Each number is 128 + 32 x the weight over its row's rms, rounded and kept within 0 to 255. Layers, rows and columns count from 0. Numbers have three digits each. The size before them is the row's rms in percent of the matrix's.

# layer 4 MLP up, 384x96, rms 0.0931, rows 349-377, columns 0-95
118:151157125137140140177178194138061122149085161108147113078112128130104075071141147102083141124074133108181114133182110100094078088128108123151123148158170146134093102185115119150138167114146175136111124167190155110080199086108177164166166102120125068113112119148094160145140141106135189130
115:196137114120114089175130139133142039080134146134156102115129166149115138133097131133079082068193138131130119152092140077110087118173153096075102182171112135097142173130156179111119097165123117112101164140129099109146123142136074136090132066100092146111118148133060074146108157203136118082
106:181067165086091125124082112166145156114115143084091152132137141134101103066160157110069120074145093137116083131185181169139172138137080118165058151157137122158114173179105198142155106160162131076122114073125088145136198105111133138101148138064124119141105157136144087119120100148096138126
098:182109146102100133097098113134131085124166175165176096131135114160124080138157095076116171108069079139101155136111115086134134158101060140157102117125114119144139066160161148147127123123155155145146123152078083183131194115095116116128195127149159139161114084148148119139111051107164193050
105:086146134123143105133125108099134197136100131076143123099039142083048107127148053111109166147133165153144083114079135155117165122176067091125114116139153127126159098192131210085127099078118133117140111105080115110119146124068148070148106148124118179163138188113127131144103154097141122121
093:121143101152147145140130117061165112162103144155081105153160088143108174133139014129125145146141098141143100116092133126124119139187154076106132108151146049119135114105108085142128053092171177119160109132164160159128135098124120182121110096089183084149168085050105155133146142128096088110
096:177122136147155125086174084067128112148141143144215089146061079159115133053089101196121143094174109102119122154133137171094163117171116126142057135132138154145080131142090144170090132146157083120111119163151159134122143142146109153153068075127136168124095123122120140161140162179079077139
103:092195217105146096135124112064130105116139168143159095092168101155147105187121147189157147130088132157148118111179115143122129090157117140188194108120179113076125152103138097161166110116087095201164140158077087106154135111122085091105108165150153125117170094133159097169110105136157138128
108:161115087117163142066144164114182125142187121168161118123148117186163135172106098124111046078151136130148140115158168135149101150177129153152112124106120121209121142136092144120122153093160136173209147061090118154149096083102098105104091106069131082079168099106130076144115092148121133129
087:104155107110116161091132161158168103135167066101137126183095073106104175062081132129127179137140162122125140139132169141104133154135114163137132144197138134147108173112096175113175097170112174152095122110153154144099246104138108171190109151112121091131097147109103099173143142141152164184
094:124147081152165047096104167133150171160156074094125065137096155122149121174077145146096105090123068136198103125151135155135096092104129116090121039092101100141172118119142108127121103149118113146100102113161156128099112136116149153128099129127102157124129136034188131207128105098144111168
109:150134132103164188155175056135094118144108116111141098136105129099198136160141120154162166157147192107172129141119140119122099143136172145167101100090106079135065102134098099071128104112139048153114149132155203128187119121125112063162142114069096121131167086124099158165175127101093157149
107:097106151155161117121162129142160138120145107099122177134088042099157121169091118093104131078168143154203086121085112172083082099121066182152152136137197131131100064171139083120137101150165129112115124095100146090143160166119063169099169141103108090114156092139116165173130118133108163100
109:127159124128141074139138069162119135093205161182181161092136118121147063138109124102097161130070118109110091111140150174084087085143143093071107159118204162153180139163117126155106157121118126106157135120122074130126128169067150092112117101089132135115101171066143182167134139124119158066
097:162069114117163175136147104065158116065132154118092105084133182134094168143182088176108117072132182163107154149187134160163173098094133102130157173185106156152137120120139053136091097121139148132126099136150159110122103108127123166109109083159117079148154150143060103156187117117128179139
094:066157148161133123141091125177124158149144183162064098077154110097180118108196108116171152069116192104144111112134163099138116135121100150149139131114152187125152151125155115081140157139116134134120084096128147087186116151117154108111053119132227131144167042140127135131164121113129146168
094:130201148181122144196103066183100153107097139172124098075101089184122107188151141146123109141117060155072134111122123193127070126093158110130164116133123141050134149168138173133142127153104132111132136124086094129120111101175161112185108114112185163137103114172104136155121071131103114113
124:123116169112185106169088145108068063140141155132100106149161196128133114110148167136086134123147127141179093101145153105102122126088138123143079115113161163132117093167094082066139087141088096181121083149055152061108176074107123106162184112139134103129146164078070107162138127100123134164
083:134158073096169170160118138128137190111114070086111044134137142113114175132108135059161159129126185140158131141098141082177083113127111138155133092134068097149116122144090093122119083164106178136100157114183133170138167114160112139091137121087219127102104158086060092131126113144138110117
076:092127077143137105081206134154166145104139129132116164161148112102094062065126145182166089096143110078142125174095161142132158136157131110175159101181146154142152105125211162085086115144151187112154107160136174195140171167086148157094140111148113108094114071131123154099118123148113132160
114:115153157127045125165138110113135090097119135120071130157125180137141098146087120078097095159150113135165140161150173082164116070112113170099100152163122149082127122127132094156115067135065181152114115135147188085119091045132064092107152113137078184152118074099145145178118122130113119150
097:147109111163144143183092196089097130081111144142160134124109113170116100125076102156146153122095186122121033077126170108120096075144165116139116118143137130110147054095139124134142169163174164163112157145123146151135111168136101167144095082120130116097069154190039096107144160137165123147
105:082175095167130088118212132163111161184118199126121142152125219059145106120159144118092146149132097122186169129093122098108074115113080129137129111092078096130140133140147178205137157108108131110169150115150071132110123174078144117151086147074117116161111148128154130144150121167142145103
105:128114164147134051177098137104128085110115179120112189161106141178089090123091120133113195139105114207143142104102114128141117135128120137129196023170153162137171121134094142098086089148128163105122100123075151118120126094144142152114113111192166115133062116131136087116128124139097183080
104:101136144150115111114119108054151105088157153115126067170095066073144134103160165071075164091144202102111073157182116158136133161181121142114104149126168097109158137125122117147179151115175147084160192130130097135155147167079172112127170098095109104126153073167118123154088089114141150127
093:121115149163194124132175137118215090101109112237123167158157094120144104154135114123110089112158058142149146137129126116143126155178139143105115127147136066134192126118125149157118137173133086139030147106102143138133113139070103085144133097113155149180122090137094170150121059107131143107
096:105146144106189181185154087098151172132099112148111178141117141162096129085129108117110129134114116144156066126115153089177138149137132117115125078093069152039132113183083151146064150146102089158115118150130104170108107153142102163158065094100128134161061066083127147125135105108070103153
084:091132145111119186127129176122144172094088148163100089043112123184108065145069155093165092180088116118132081166136125140069099117125140097064097153133169122132134090107152175147173132097123071152122123142141117121166117187136170123138077123111161106143150087116098126185147091126062137133
090:132078073118089122124104101145070114181139121142108138144147163030109118116090082154143140152165117075152100153124102093144096155148205133109100131107082127073161123090141129154140119177130135140110167102184150198100104129071125143113097166105090132108114209106162103126167145160111174135